Part of a small language model's weights.
Architecture: RMSNorm before each block, rotary positions, no biases in attention or MLP, untied embeddings, normalized queries and keys, capped logits.
Training: a variant of SOAP for these matrices, 461M tokens, 4802 steps.
Each number is 500 + 40 x the weight over its row's rms, rounded and kept within 0 to 999. Layers, rows and columns count from 0. Numbers have three digits each. The size before them is the row's rms in percent of the matrix's.

# q: layer 8 attention query, 256x256, rms 0.171, rows 0-52, columns 128-255
# k: layer 8 attention key, 256x256, rms 0.174, rows 0-51, columns 128-255
q0 074:509494428441478489492446478500532444476506535539481470544544482483455462467452376480519579502489412444477507532463471533537548476449460446530502508478526516556528486497494455528456498528501538462515544519513510556502530500460468475538532475484531493474477454545547593447545497467463503455516544579429506529489489545496477500577472503579462557467470488451535536533437531511419543470534
k0 066:545497474509480503508492542484521559549470473492522456513549446526498481505496456570574465501525544458505497400549596460506457440561553529545482505520483538505479434490487487500507494473527425545531484465499483540467558534478511510460477532485541455471523501536525478482455583534482501489475545558445496590471524502559452441512514532570509410443531423539552451414555525528497542425443
q1 073:483553511467460375507555518522552502540522489509517562381439451513474493542507579525532548476454511549494501530541469526506500557475558528512507474476413467512475493566517524481528450518447408482474476468428497484577510548460508563480511529482467538506569475476538503515480561547489491482575469474578425536499412506560527562457503500560566474571491505537456514503579494495529551490378
k1 068:503521499470539490506487464478530483521482497577574510481472481477487543473516440453489494443483567538451438565495396550482499483483465458457533479535483468558489496486531550470496496472487495404476528490415570506475470490563493448509517425555580494513454474466477564498491480468457437452526572550487472567567506485458549533405477482429580483472491449470536524469487546536524475541556
q2 072:494510528485540428510500443484447510467451458542563486461506490535543455480510527482529536490436526563510455476494442575508528470421552543505491563576508533525571494377433488516529482460488553543505473516509563519531483485416528462497476507479513483520506496448611480500483522431530501512481422586490545526566524518565455524545476491511510503519473533434566459533498459537526481518539
k2 070:588438483508477528494519466506483498482554553578541496526484523469475500449459560518499469573527583537563497515537515497567507524553526455544469413509504507455509498440514543507563515523518498534520461454454447486519394481499464532558524484431457516485514559496544484491515556541507490500494548493495528508480527536522487503464509419454489492467486540478498493493462539485476423528449
q3 072:553526524554503495513533537520544481524470488574537530497548525545494395553510511469506555453526472490404506459508529465436497487519551505447465548498525442563559497462477454460491469464375572466474458435499507529573536428513455500530498500460537443488526551517523556521510495488507574467533478472579534550569458518559512521516516466525490558542446529531448505549505499521569510502451
k3 071:480524564517604486504470438523558455534508587464504523436509529557524502540470519526485495504552595528533505537536476447499447504521571517533435390461483467476516432522516542522477532575522448497525457489474470476503416463587499521406526491486531465548474512507468457457416521489437490548513427468527457482490471463519512468498443524480508476460516487467447511503495432516507495542541
q4 094:564477395503489500496503501492524499523472537429490525536572464485483502529532430535514429521521466475545517494421595511561459481507494513526447496477529473519538471531562489542431597540530556429556562538461561542441502526483508482521447463424490461509490495491483475459457510506529441530439526519486535512487494525533461453570449500453496520426478459457470530504433516562512473506544
k4 075:459421498554533515410530505492546501464470518472476543491535489564551511506468472510561424528473421493564405439517484472501461469523520446483548543511469533441458426462481494483521517531531568528519489600532506491543501502476474491445442495413485458518498532510520560500631554481498530491493462494545491518486427456506479521525504461603431513534522454474539524484475541508451445471574
q5 090:507493510557441447466503466528470448462511468432446439455518472524517538510452453452449486530549418464519590500576479475538479521516478533552493504460469473562464446561541496475464529534539465486484515463552507449438503557490504537527479507448507457549515453480370451486459453551535511491529454486519494416510510545476463461451538569569560514493495513587517585499522531550519563465472
k5 078:485482506459548503494482479463448498464463390466481479481531525535461414438555485455581480437534480451498459531513516503458477479544468494489482571568580481507476559521428466506482528410431465458512538480494506560517493429499522522527494486517491500486586574500532543468561572515551534459461530576492556490522486432476494413502512486552487462487491517573532467505516563477464542542516
q6 096:541457590574485431507453454514481469505479478487496431458438441543556498502474478464467581451494509459463474476560502545509550537537568477506498503454466514458453489530474526522563490503470540441536500479553531456518518462538475580532529519474524421520522542507491467475504466499509512513522508465602442451521490463421464433485489513533570432474541453507448478540571498506508471509477
k6 087:530536538479452500510512517518532515535541526488498503484471550436471490503552498492478588466502535486489507516502548511510499563486569488434577480466481575431526548556469471480498516495551473536458473473543494388474525468537412506464569447487494578448554432524476454531471511439523570540529540452498476458507568511446480485495522438478574519514512554489490528502520467498518584478502
q7 100:538422498446475501506435530514518488485558513539509491548523485544501525521539444510491486550558493505528506424473551519608525488521546489481513520512497472512484468464504447508517528570508500575546563509456489532472452493474496492537532507525473413555456551562546540470461537482498511496478455456439424478504542535484520498539499469469558483455523508473463586568544455460486526474485
k7 085:418536490421537539476540455493553499507503515408446493551524515488501510487426512444561567499468519481495442476439506567444528505448501488579506439487533500531516501552546448543584480489512553511438455496486491462489579550516498460512436510526439537506580472468453484508438499442499544520487545486506485579515525540543508503455483461462440488505510477493463518493482485466477458453501
q8 111:536553459462493533523524487470456514488494509525539516537487487459489438563491561490519488506509513480494465453491524501549551518534517470490486434529485522467527551492470537589566481498527525503548486510526484445521540463493564465408463501514506446489546463506602489469498567487430452460490546532424486544458491454560519509529459418431546547429524448393459489505442485528472499500476
k8 102:499480496463518541520525582543536550538451516465506467488491467513520507559409467539507474511498552469510483512465522501518511472533544546538532456389455478444531529477492529473469532493569514514468448528457451417512483485552433550446499507461515565473504467528465489475416532469467521496538479500497460521481551493508512557524511501458527469594520440470487530423502442497476495490569
q9 117:523536387514464496544473453507526497517513502404493550567531530544469509483584544476567465534578479447568549494459513495501504550505428475542457504529557491555493546446482484490475530486517561455472513555537412514478529447500483550425431511483511505492525509544515474512453498507439451474479518494518503478549483458495427593505530530459437547480511480473499567483484466474437500475500
k9 093:566516495539506481446498506457508487456464569556487504564498492481486529477529520494488517559532492521468520504559450438500391553440418473509523467564484550534562488558504516574496552485487446480547501572440497569545429485468473463526473442494556562471494536497551527455562468519479497437519446584472469533515506507519552514484489539566546506537499521574572470482489549543456526477533
q10 114:505491440559479552506530447455509515496523528410545543527549501524514453470542511516478428571524505568455535558472563410566468468511424488541542501458464483560475485515533489559443488508540522572527563575421512494456552498539487481540520472531481500560451515521481518504496519535467471528452477508510544527500511494515455508503495458439446509474561484471545530509517487556484487429468
k10 082:470552416515383555477458460461617517486550495505460479560521469517428430580499539461526498512511556479423506505510532529498544514458468433534527444566462487550534558479490461517542492498520466512540478405489478562537501521491518490531508481516469499490510528515478540505478530441477554484505456492554489508473466455489515466519501479488500563527501522514446510526517479460419469469532
q11 122:448510504476518454536516494487489546512491481500470570556495479513490482490550521519490473500455525527501497492577440496536503475529503487560484460551514493483466539540487550514510420573541511454518527509525493466517542496489512579486494536507493488525517471500478492497507517530441498497539463461544508495388563410522504575542479418457475509406525463441485525583484534546464516479480
k11 096:503521485520557495586519559569444434555606517458505512467464456477476485526561510435565524523529584442493494553473501481478497496506517458489499528508525507466541484534508542479479501442569475463519444491460486474471459451523465406476502519486439520484428472563448467491576528485489481497461441536544432457473510461496524478477527509563493489507446484437484434556522490485474538522501
q12 130:518519495484527534511487532488518515501514509469453455591463530506423537558559559476480389569548537439539455549422512462542504515456507470509483486492574507494494509515501488537478432554478484500513430524573481457490493463513512521451502555517543448515500478507490477521554567404530541494471486480493533506548507505505485586478502446507501521546454476479527512398440509432521473459583
k12 092:500613464530543496428521480515486514471519525514503533486444482517463508536412455461455500486543505434491517440463531518508493449495476545505538507482520512465534477434460589494473578520491568484523505520429537474532487495506446578457487470487449526468452516515454529467515485495442502525555536504505459526516485475444481505475470469444536522519518427533534501463447536481498537444551
q13 113:459438523521500459561497530589525493539497552544551517508467482504478534446514503491518582492461482519431419515516498453416436545461461542468566591484510586511488493540491483447508547508439466493486422483536485499553503535437547487481538489498483535470550504478480467552566540540504495516492517527507506535509488499501609546552504508440509520518485533550493597515448542517513501492440
k13 111:419572481495451498468553474452501460505530497467526458542461533529496548423469543518437467487494518550469492535516539488440442457457469518509552531518507461529499525565425540514521518555478541459407527530439469500523575518493577468521486504547475523531504542476485578525483496501513542504520494554429546525512493525532510497489540458466478474549418513570493567483510545500558400521491
q14 113:531479536489503498539567482491542453477537482590530468512498538425500480528484490476553573457478521564452515499590465553463524532553466547431572443513491431485588472522474512448509500486548444525497486468522483499491449490479521407542461470542487524484481454467532520494497508457476566474524445520491472505454512510616544471494503446517564519459478510498480550443511477522553453490400
k14 093:525500570529589537534482470520440536474485470531544463416476493512468491519456534477497492475515530491495480609411508549489518485541492455575546463502457456524494499510486527445485472501422486584485431473408525481534471459487470567495556479457471431473468409496503456483470554527492457523487457527530505522493483549462529521488547457483531508470516453491410450481532483449528546519530
q15 120:552460502557431510467527465444557522490534498426443488465548473550505476487455505448491454548517517550506544453469523435526439494520412470515533486453486500534509512525533438505478540569469527554480579557539499548428490519519518451504523598481526507480472498523456468507520457492533545488528538542483472451558500494522450464512488482465530485425556519470525565557512447498558537517464
k15 108:535463547400480528474512492530571520497499574442474528507454520523444528515454515465470542503512524415539497483533481520443428490410519527457537481529498532528464514612502563540520570557535543482485482503521574488452454524492474487533461455526528475534499521480491572506497541490544475498462504544458509555581507523494497477475579485457533522486495498502445603506476512448560462517536
q16 114:473506539507477483477469500513485464578520585566497450511479501496499488472569477403489512508474450492468429520501440509519515502466538538524443525547504530499535470531532449510510517491581538521538564586491577539516470530476481481467545418450504504524527484493464431544550495437488542488468412489486530477559423460525411492527505511499505520464484527504513439477558512571517542545514
k16 129:538568468526466504453499527443491518510553465497512521577516429454521529438468507467504391501557457550533458521590498527526541470506508489522526521549545429470563487462515551553454512467515443523555469520441531508632406519473504442511472485510496458536498452571540568537482466479498504484462423453545510495489481432530458512504527558502514486533457500534488487462481498498542501574568
q17 119:539536430518536495417467514515470544460548472510468517534598510491449516502491421512540434563479572484448526548443507535457471475563488526521497571455508448538516513480475522530515497475533521626497555463473570440525508543445460523483451538497467477516531502521449574527546532482500485486530496565521442553455554502520476424480502437521557564495478523432518467528466498518410502473495
k17 103:545493463431522491494500538486445480553543486522528524480544530436446405483425489496588529447511550469500551532427442501506481455482476496487532486511448461418611526396525494493496437518515488523535497496443566509446524529505440527512469524541530459473457505496514529474535527504470549461487488546486515536532458466495515476488454430492466508535513526425495493504519518540469502536541
q18 114:434503424440523391505494470458488544492488521460431520548573494493431541500519522483427516589462526506480516467499542527457481470518565484483499555492401495500584401489467512497461540474508513435532509540481543542519539525432469520458470499528538453513502543482477536528458546469458528571504518441445503450563534516514428482500521544539452492509442523484562442460437526509451537498571
k18 105:497511460522535430487535536498401538542534641534542497513546432523420526469474516554544565448441556428547422478486520537496503454470525554487511506468478528476556494508503504478493498558541485500525436539477567459523476496438546506476464423427429537490491484483445479485470528509497486501485492563503486587522532464514517465475484433510466508511482517506415487428503448408493421569511
q19 104:487446532514519492533465529497434486466483491539480502443470542513560442509521505523502515437516515462407428439491508481440479528495379523461476554532418484530534510496443491519551533532544491439509472538514469488529437508476490475491606520496543530517503506528501481499523503481531464467485481487484451495456465492506563520492505525458574474503536511507448481562539504428498520590494
k19 120:507525489542489557503547447489497500482545450489569513540456527477498509549484540483524548497410487474536486462564473564539501490452428465447478551516531500597450435535458534484561580537509574557438559475447491523466503454491514462467461509540513485489463506555517540516489547502532481441519513537477545484521553435433517452541582513504489504439522490584545564584374531565506447464452
q20 106:505450420566421537491515523514510512502561577456501526572478563497510485475495518490479587530518501582449454464523561512500483472507497465456467519490480462530501401514499492515449526540563478536552590552585512557500481488472532512499525520481481518569487526544509482545589495469484512489472473451524516449517503460516474449458448451515499453435565542418485503493501490528540500482523
k20 105:520548533510517515498536510519531544535492470529556496467501468494556490483397481521461492463496506428513491487500542483457581498551523512586539522439495480546553489488437428541511476459445482498504500487451518485476525439552459460596471506516521479590558515541464492561472432525446514522466483503498439502500449494502492380545453514527416495499510519491525519514578435525569554385449
q21 122:485529512495521472480518554475458502528462566527521487477506508547471533477554535500445499453427542506472453468503540495469475461537462578480505512500497433469478459487458483521496456572520478535525492483524524516497519449541449526488479489492493493531520543468441586475488464502483506503467528528489469527518497451530505407451546446544506583550548543468400488526548574501477522380473
k21 108:546536487507463521483512549540459466501493468490443507535514519470603504469420502520534510464509554464499515494483501512483457485510510534543469553473481486469581384463558500481514563446559492521481533518489538474428525493445464487445492524565482513567463519545503510491463528473465500517539488481462454513508535488518500553524525553607487457525430490509549482437534476629441473512457
q22 109:492524535498536509492539516490454536520535515512478486532573527438413495479471454534540512527514518489499469475490533471496503472514482519542489515495485463478489501543446596510407449533500512416424478482537510452551486545502535500453495479477523499534532456451480544480524542487420532434526513551490452544450522487529538501524498527491507542480494531463489501457441519458445443489434
k22 096:454495432484487511537543496552460448538477440493524475561443571533484438439481517472376505517509533511457466512510469505419541448529468501466534521526419506499492444530491513570560547491548581557465558451515553513533529512490515557496499496504504493516482529453507566494498515448500543514433526466515486458463545450605553555464492486492504475539514510552436486507491469467524566459550
q23 109:437536478460571522450496492508464448470534475496525535522524447490487514491461519553444482526488513501494468549414555499514447511512578541553528457514465578515570528505483568491562453525521531463486493507407488489457532542481465529496476479486423548526542450463519535489496489407525535446596468493458415474472530529467502529498463462491553460414534544529469547565545496482486509475556
k23 101:472522476522519486517521545502494497479420492488449531538486466517536544460508459478475540518481478488409515512551462484526475544450529557439498551545544499508496513497527440466460477434538545478493546571486540483515547546438517454456538510502505492585511452473443561584481528477487516479494539525527536549519472557551493458443569558514580495528486508478409544549518531437483418503472
q24 117:436467553508509496537516512501518496528463563503497472434446471466559471482529532538517481490507556425535435565518534412482531455511454462489533436537526495475449509506524469591459438470466561449467489513512503496559515417484614471533555525461496504529497525555478495515552411525487581521567551462479420488428567447539490508463473543473494458473558482511498482477488455462529421526553
k24 109:498453533533528502529557492526533456444489472502536510515487515470540440436588535477486456563568487577451466531521436518487435522468427498516492500515542486484460432545525451483515461468493516479460449515550483535453499441497554451530542542581519538473486489528487464530510522485501545519522516493469516456530487515547486508422436466516517518455454474487495559534473483501425463503403
q25 111:489434527502485446466558492478476463526436598527473458508521497461580503527475544482518453497510525409468437423571505478476531505466492503443486498460406540543441543519518470514508575608476441497567491582509480453468545516523520450519553521505437453474495501436443497444514466520486455519547478463449439455484535534472484482498536537533459514429531526518448470582504475516497519540464
k25 105:529524476535518487514474474477527545498592445514479536527551550540540440453540498553481434452496469472462514452494413523502501442574488499517486493525505478572456441493529477549568505483507554548563576516425511573498511565531497442475492566531447443477528493591509495544532485494427573516466513530527526516558494506481510499456526504463517479540486500480564432542496510520468525501430
q26 110:489533462516467487497496463442484535466490484439539465515467510528426490527481557502478474515465616505534426496547510527496444503450514474501519593451458477443510587433510526567518495496491488482545485532478521523473435429541504487539478550521520511460495524569509551524527578462536502547506566521461548536459515535488491481492462493492527445551463452582486401454468541494431507506479
k26 103:451512485544567467470496480486500511500538587456446519476485526562444516500453407487561558462434464485475473523514504514442548446536486489560531494481500492513536558512546511485440487492548526476575519500499525511518519525549535480427441421548428506586431491496503484471537494496505498514508486556499408485476435481516532441476559455559457583587476581504474462455474467531414475543491
q27 109:493540517485410529528536479488521487459530476559503486539450521528476430425526571455498422481499454510489463563533540498447503521460478489459542403514453516481505530482527493489537462521515548493472558478466505514420502519504526480457516506495527509448494451486530553498556457565490518510569561477505503496476475624492484532495534547499561459446551513548499540532427521464532477514488
k27 100:510479481530465523470506467441457487495522415463518535492577515506539505487533508491449438513492601510417519565537446466508488532459421542497508470469447556469499550528495506457466472573486540521422520563493505439428567537515473434570520471447504470468428457540465538581466470536460478539472521448526474521446507532517469508480561486408489545481539445495496529499473463483497587472499
q28 110:519471503451533524514568490547484494543517447490532557465484514465488486533494501443483480479503556465492496479453550524533482502493536468542485502484518492478503493560549537537583477526462517494558421485488485482498451412487403535539563495529522472479455478584474529508424505417489474561457478490541512524435408526459496504458522468508543420518536443512484497438577512517539487516501
k28 096:459525516499485444504522486563547424553543449514534488479574503488470501490546519540510475505444570514531475577435471484483544568492487489501508581487519472543473483489574504478587511478532469528478439452519433479444472434525479560451505474542481467488572513502508513416498533498485487454505466514534462446510538511487534582499495475409453405519485452545544471451524482419447460495466
q29 101:428532555524493500493543504442494529511538585539497453526555476567540541455497470502601527478515415498505530407487535501523568495444520517471498435549479486447485589417535505507548578559540521527540483538428554480575537523478454503421503525525459520468553509398491446467513484520458490491458509586454509467426435543500496487467485534501431463472510586527545555509484478536499445487532
k29 096:542548535514564496449491506427539495500519467486521485512471523523511490436476534482571507466521497534500609507486454497512587492494538514530458486473521480564468563577528496499460478463569551401439510468470493536558459499466510432492489407500415479586452542577464457519548480430445462481522554489574499519384466462505478485482484507559417462584501432494421478528546541530492560486488
q30 110:495518496457488563442511524485472505462522516553481529433441443418498446485478471395499503548495492450516512460466537453477480504469457496425536499416418512495519547519518443485507535503528412527480497389443499582484552510404504502521419534599520513472525493549522554474546477503426535450511560485490479436465513536489490511547432464538455522444473407477500459499477498489562419443487
k30 111:549514528514548494538548414501531504560512484522431465528514528555573455483531517516546478452491442447454479543517430414468559522436500544432481512509516488549521459482534481508449500495458477519539530468568379509509543471555487483502474587489514451428534518516536521545587531529477566555512516489553490448543484458504499495465485501574554569435535533502507524510529501541507527550541
q31 100:462460531517565545488463535459499474496523415538435559470469470432555496487529531602469448400462498445487508504523384449514505470498491519517518449519432508486518533521519491458494456505580452567469511427459456525518513510529439490456465504523484480438508528509540494524529490523437508421488484510450469492505479481478475541522579514567522503574439520434497485531536471487473431500491
k31 102:513520486450412563514576518505478563500575495502473569524497497479405478517546525464485421572448516508472506519449531459545536420506472511477471553541547551494507429520550481516493501447460493480436455467518468529500527499503485541468500513520518528531508551600496454489486486539540481434575487467545512551552474492510507519559505525487477536468568544524531508465521545498539490476501
q32 077:504487497541494569527454409453474455582498456516493508481502482491526517542496519510584545484531467492553503526509437503584565496540496536499579484518543437510485446405528473486563467546472555451490408497556482524478518417487453474519514464394537503454441473485516499552494486422449520488477468515512458459540477518462458447531452522542474522447532524484501466469533477549533512455586
k32 075:408506517557497540512563442563508410493518567520457496498531500534481464427413496509513509485528465473486437469508516538479527565515519471521525475531462479539476477479476488534545518506528512508432504478537498476425467470440534545514499483497468498506507514422475528458510523462539516466465516454531536504457502520657513534489508471596425540515490500561425509508459481568487470431453
q33 083:500513540503448479520490456488530534495559460547502556493494475443487547466472465542415468494512462501572496449581467543489431574487484530496435449403466508507488447512498543469482535512547443493521550494425484452485502505512513593471527570555413510526545525518453557441521432578517505489492521476516408477497543513465493431437502529393525501546510491499538594591453525391489515554484
k33 073:566506440426507453532485485523497534438548507499484490455524488496483531525577515496460535416482447507505520472471513436459509497498478591479509481453564501525510552538506453491420542491417447530497475496461433501558479530555531535450524428484538553497477464460467470512518508526559468488530517562429447513455527479509484515540552540465491513467478482531483527481471521421540477556444
q34 081:536454521486484543504511522529489538521544466449507566453478461499488489530556513445428451533502486471455541472485551463493519470478526546449566439440545485571466458600480456537543496556485471473503470539437418486502478476566501498454469501501498381531507537551533487482427484523525536566508499417553566463575481473484406448473525489485544476521493523593482519561503523517483536548504
k34 069:471505529441480544506439546480459520414476416546528523438490479481463430502482521423515494464504546434428490506522531501506559493483430498497509578483514529557520557508480533430494464450490511509557472472478521509586494464459430471533459500557530501442551491466514520484542522536547414482535465510513534548533487501441543429482489452457649475456525470457533516533517539491529545503546
q35 074:491490507505457500543516474500561489543546483484500516470485542547508500494459514476502555445485534515488542588539522495458499502476503484492507478485440519443411452514529503407540469501533422472456461405479507520460508511495541574454551540538502509532519492491461510484482547575534476442515466474575460450457459527451461507389583527500567398513497516632469529526506514453515536502449
k35 076:476516429397484488521451453525484480489455469485491540432491537446490541470479534516482541458520482513456481454493487493480479518501526552493545559510509554454509530494511478477457509416541458469493463531497497455568536511508485413526484458556503566489554487477493442539455476526539531583514532520481436500532576526508472495477521512493470495556487492479492490503581491452516564551385
q36 090:473512473515450541509467513483457453530483508538546508471539469459522415514515543535524508493541434512468556573458515547517607463501485478472499430632522483531520513470526475516439512502399466445555490475585476529520514486456480439520460497456523463483452498472617451510511465498492512454569468517533500561478485505577499485563516424515517511450454471430448492489497478545569509552519
k36 081:476463558535470495523500499498515502516489474500462473528508419507570483525422523554425585495562510501552521505488514519454492530462521467510471385466489482491474531569449480541418455569536535489491523487488569465493399547499506520471501565491482534549535485501518573516480516540532486545486404526545494514450494462484500525483514460484512493555502473565499513556463511497499445454528
q37 088:448500481499492546553467536548504428498468544521523465519522550448618493542521516543455422616539455470534520485481548469491519538535469490510479426539421504559443467493458485560460544526508583447533528560531512522469553451548524519516488505487493486537514516515526497425472425512469458492495471472424537572516504507526468534538451515455418487465531469427485492467477474434529482562557
k37 097:485502514558522447502519500452475469506496520576533445581495510531526498535513506521500479570504470511545516477521459515514562469548456511440503556540526482548510470404492428485431490548451507534557637509489501516577494521442522469516500526528427451467496526539528508482538451488449571413450532510502448457449560447417597514498469481513538476414469506503528440494447537471501478537540
q38 096:492483442470529512540502511497580473556539521442517510463484503528522545524479518530463475509444559430526516494484564492453475489497464467508488455453450551531407515541512476441482552448552487498497542481482551489406578488555507603520548523520504568488560497521441523505459513512510438533467515478453524473491517499404446504442473488540475459518502489495499478516530485449469526508551
k38 085:500524524538529446489437510543471500465475542527558527497500478471456552530558544469541448576539474562505485467529493508571495547531489501496498561552532494447472479473475496486482488454465456468463500606473560470556547530502495513575513510544486476458513490507540456526565440516479438499544512502456528460541472472469478451534518506534480497495572434509562495554493507523425548502447
q39 108:545508526516501509466462506546409563549464541448525462477450438506559480518517422477543584487525447499540496482463541516430492429495546481545428492474451423486497483465585466508603583481474520548558500478526534548536506467519441534501496509494523541468500484421515500577467461473536457516458415486498518469541490484490518411473423487554552520580514500485482463539545518466543535455527
k39 099:495522502520445441535491508513523511558517520458501495441498502434501476471517462475532567542477515514538508484419448481516476483541539460533488500530479485429463471537501545495569476496541554491554485505506471453410410445510534540508429507456502599553512500535524553445497485463474471523447527483511416461485489577518472528436467511595468515508478547501464418494603504547453508471497
q40 113:487523551509486414537511491571518474544563420507527534463470477512539478455474488510451616451485497512407492516510454538470487477544465464471531406464493487481483602461521481458489464417464488523457494444536490482518486489501484486537499481491502563458498486488533448498566451571472572451499539469514491461438458450473541494469590501523519515476463486546463508572546414536516492518497
k40 101:456509498433514519523477502523412504503534499519537481391531520540529515546438492456448571450517579557464508488436499501471458559463452517477559520489482494445473558517464517519507452478473427500476469480481467491516570515522518488466581472467501547456597500438446436485482512513535508555524506545514489533486529567515553485582485453476498507469479476542425464507481501499499548495441
q41 113:453476449485455590438477567537500478489502477444535539531526506495546528522520494542450491510491480582538576554425534542455487409529507482469469419505562445452500483423522498512540524477469490525532574527542489484472432505508486492558437447522470525487376568501619482492477470479494548500432453438552535470480491545474564493482441491438458529528458502504480459483485438526533520482530
k41 109:527574480467465468511557503506495497560454524501488488388477445434471538452474458527573570462474458425544448519475526441507527474470598522521507438493525533455548551549463574533512511448484522481575463513510464513509477496555497494533535461473551531554514419419454562488467487515452540493442544528508446496503546535560518483411476461511508516558464549434510490408590445493566504497499
q42 110:486488537441475489553463528502477464499460512484511530551516483528511553484469524503494503525515437589498439502531506540503537550555490522489560474489531398407549456472574496486567508541477506549482454521526537499505493427468547481433474456505427498458435437504497531532512473588495473491542458507498478567414505504583557447560480430484544532450481456484435565635456492522451492529440
k42 114:517458503465495526493491579514542492527474560485476520437542538440462494490440516477532577436487626453491451510469517505536482497492527541495546448511449517477533530537518519465482480521553499498493444401472447461453509514557487574419521466448516594476508507490483507479453491432490543490470505524511518511465604523564544522502519487474506540520495541532447497471525503548424503549538
q43 105:481515460481512439485516515519493551485504472513489511471546445454461502569427471459471523483504572559463525442513480589520524493483627473517518509466488466472556458553528543518548556437552490505591517469433558477586470485451448515510508425507435457519454493465481526536482560439503546553397428431420485487467458542536558435453425485539564502531485536479418441433495494486528461462507
k43 115:541429526453515485481480573543457510535461492528448483425539461476510515508550524477519551474450572516588475552465493504549522542491594488527569464537490518469518468505457496498470469454488513553592407495464478447480432489548487492506444478450497523541551526481468500425477530506500481495539439467484463493533461421460452538498524495514479467529522550446516468448563456470532533541570
q44 112:426432506460456537471477536536541492542520550468560552515478465536555449507455488502511475553591521486502483461510575451462485434551480432486501438436473484491469517456476478477500529475488516472498493557493449532488481470502519539451492516552476492441450519518534475460486476453557486394494520468567468442453478501496466477463411517483459544422483479476470484539496403489558529460522
k44 095:495518503498489527571479481538427467493466549525504479461420458497493495546515487489561591521535541482549463536452505482480526472539465500540502418507530481456535567546492547522504459464539465575449435509428491439474545478513456547491559457523484539469509446443512481465514533431518552494484438498497452438492509507515533459485527441468530472477517476534418460421523498420492490490516
q45 116:512450487440473459521484475449540503470587436483550497453520553533451515428454557534505491507471510528472490521516512496573487557508395509514551571506569526391484547483503491470438530573505470580483499536503510449470437405445547473568522573524533504499419441477459494504485524515530487503487488473494459514494563440511464474520535482483520471500501447501492493571442492461461494472462
k45 107:490485506480440519478551446514582486478480477405551520603481598498489518469451490488419543509473550457467459457477548528416479509482477462504556496522500567563437553503479527504567472518496534492502526497571460536463561483515499466501505466481504546505462428534386460505469513517511511606437557512440553510496493496509558481540488512484478516534517465475504542524469570491526489467462
q46 126:534493538444489520528519516520461463451478385557528505411484463547518456499483519520483513455563463495477487467486497535515532567459550551474485438470543550477503483514557460494519490482476487433490417470513481503550453436407473427516523523515491456456438469483481476487466440473491464521485464527467506532549422586527528470524523479485520484487482489543403463550530522480596456614533
k46 129:474468494546457494488455515395566500499505502491531520562508507544545514477553546536525428562528463506491513520541476454492473520531415472492510555504480508612485492498582493483513440554476464480521546487547545569514463476464566456535513508593426451547453532515489517584565430510501496528485520464501555464558425508489458457501471488469473521479501473502519471512443528536530447532498
q47 112:567457517509531439481502504503479486496547520489502551455501493545537479443423550474488449438510477489481444502514514549558451507469568528534518426482516555455466530559553463559490477475568517461476471557484506517561480529527507462452491502492554484583444462495496464522480454522526528421391538542506452471478507462495508523536498521503498463551505474459431518467495500493471476455347
k47 101:466472446520467509491448500420506547522518513488506489471484489504515411527431390438499456559493528524505502523520528526517447494502526464497485450521468576498572571455507534550474436432544546439416456473507469530490467582506526505472472571504488588491463532488481536460455480453567474555558485493516530510522530468516445536484459454489491464429484444464563509507518535456394520520506
q48 111:513492456468476508505488516490544558538551499538431521518516467446531507491513526443519462499514474557503522529447497499453443455536499537481528476451520520509530498534503541424545496496380518438445496450575467474518502418493474493489484470561470466493501562472508471501491574477476480467478536423579530435475461562563478550519508503515478591444473530496510523524405498533509498445522
k48 096:470474525455525527499587555494493531558525495555514444423448546429477465404488545503495492498521476521503438578546455523493509502499529493480434536474580501494530556530479457515489468474515436499491535464495416460503514547491452423544469443468639476573530536475516471496477447502498491488592443459490525459559541500529520482597448508433488607521496541494494478475547571509597477485443
q49 109:468471524469538503493515502480516476530538549632515464480413531399479519498525545520489436534460487477476456538596405558487484496497418519445466531451545491433511554504485491580486426475486496531475526450511505507510495563531433440507485498455510452472494516522539444432603481459492510464524613516458532495414524483516499508514472488558539459485511434522456478492497520479487496594507
k49 114:511532455480531509509489497497518526552513397466420505539455520540520525529536535450505496520502407499431510514508457513504452507451467543517476500505478488503454538523455470472496494506426522514454563451506491487493543496510456539449435505572533454516455540505519433567404520492523451554512559510543544573458467496500545490482519546465518468435468478452551514575477489491463513465485
q50 108:528549462518475436473472519499466417475454549602465495504574583473468512527529509523504475558495435510528511433458422451481452535477471482441484546536491458557515407516465517534461540537458486465591558524486502554432439484479526516461510539441447525548510459512412511482501522479546511453452524519472526492527503519523499486477536526560567478469491471461516539546582485544514481470523
k50 101:482484519540511455508475542522571533413547520541485424507455496491495500570498507458493528541435475465522433501468522508522494492576512478482487484451464444488546442492425548478500503547504468540547513449549442432481507472509545571508508517472465543494468503485551467426557534462532491415544524529525424478492512542478515598548455486482479505481470534557497470443506480514507499527509
q51 116:506556510486518534539511436483448462452496469555472540472530534534497516398403507564507457499522568525527515520454541543482508551422498478515492504565441532483414512507468562457432497405570526451424560527424482402500551554533440528451502536505462542576465488480539528501505459537529479497470502520433497562486599503472595464578527500465509449489519484545582533483489501494519427475463
k51 106:525556483520503439494616499463460493481472486523582496576469537516411487513530441387490454488428540501537513450506472520483470460430495449533467532483509538503567507481493520509553514504491550531510522523491464566563527448496451472511531518497527501498441481468542604485529496590531487494482525589505494494522462510479556462481571448497496473451534465508491489497439508449423485494500
q52 115:459530488549507447470440469451487424464466504502459411541590499510509532468473450563489507516464476421472511459585526508435416474477459435452485497560485440584449551550473551487500512484467520567470505499506573453432535534497470548433504532433530500504492502449505473549490544513477533481478524531462464510435596512560471506459487497557544482496484482470598523454446468557452472476485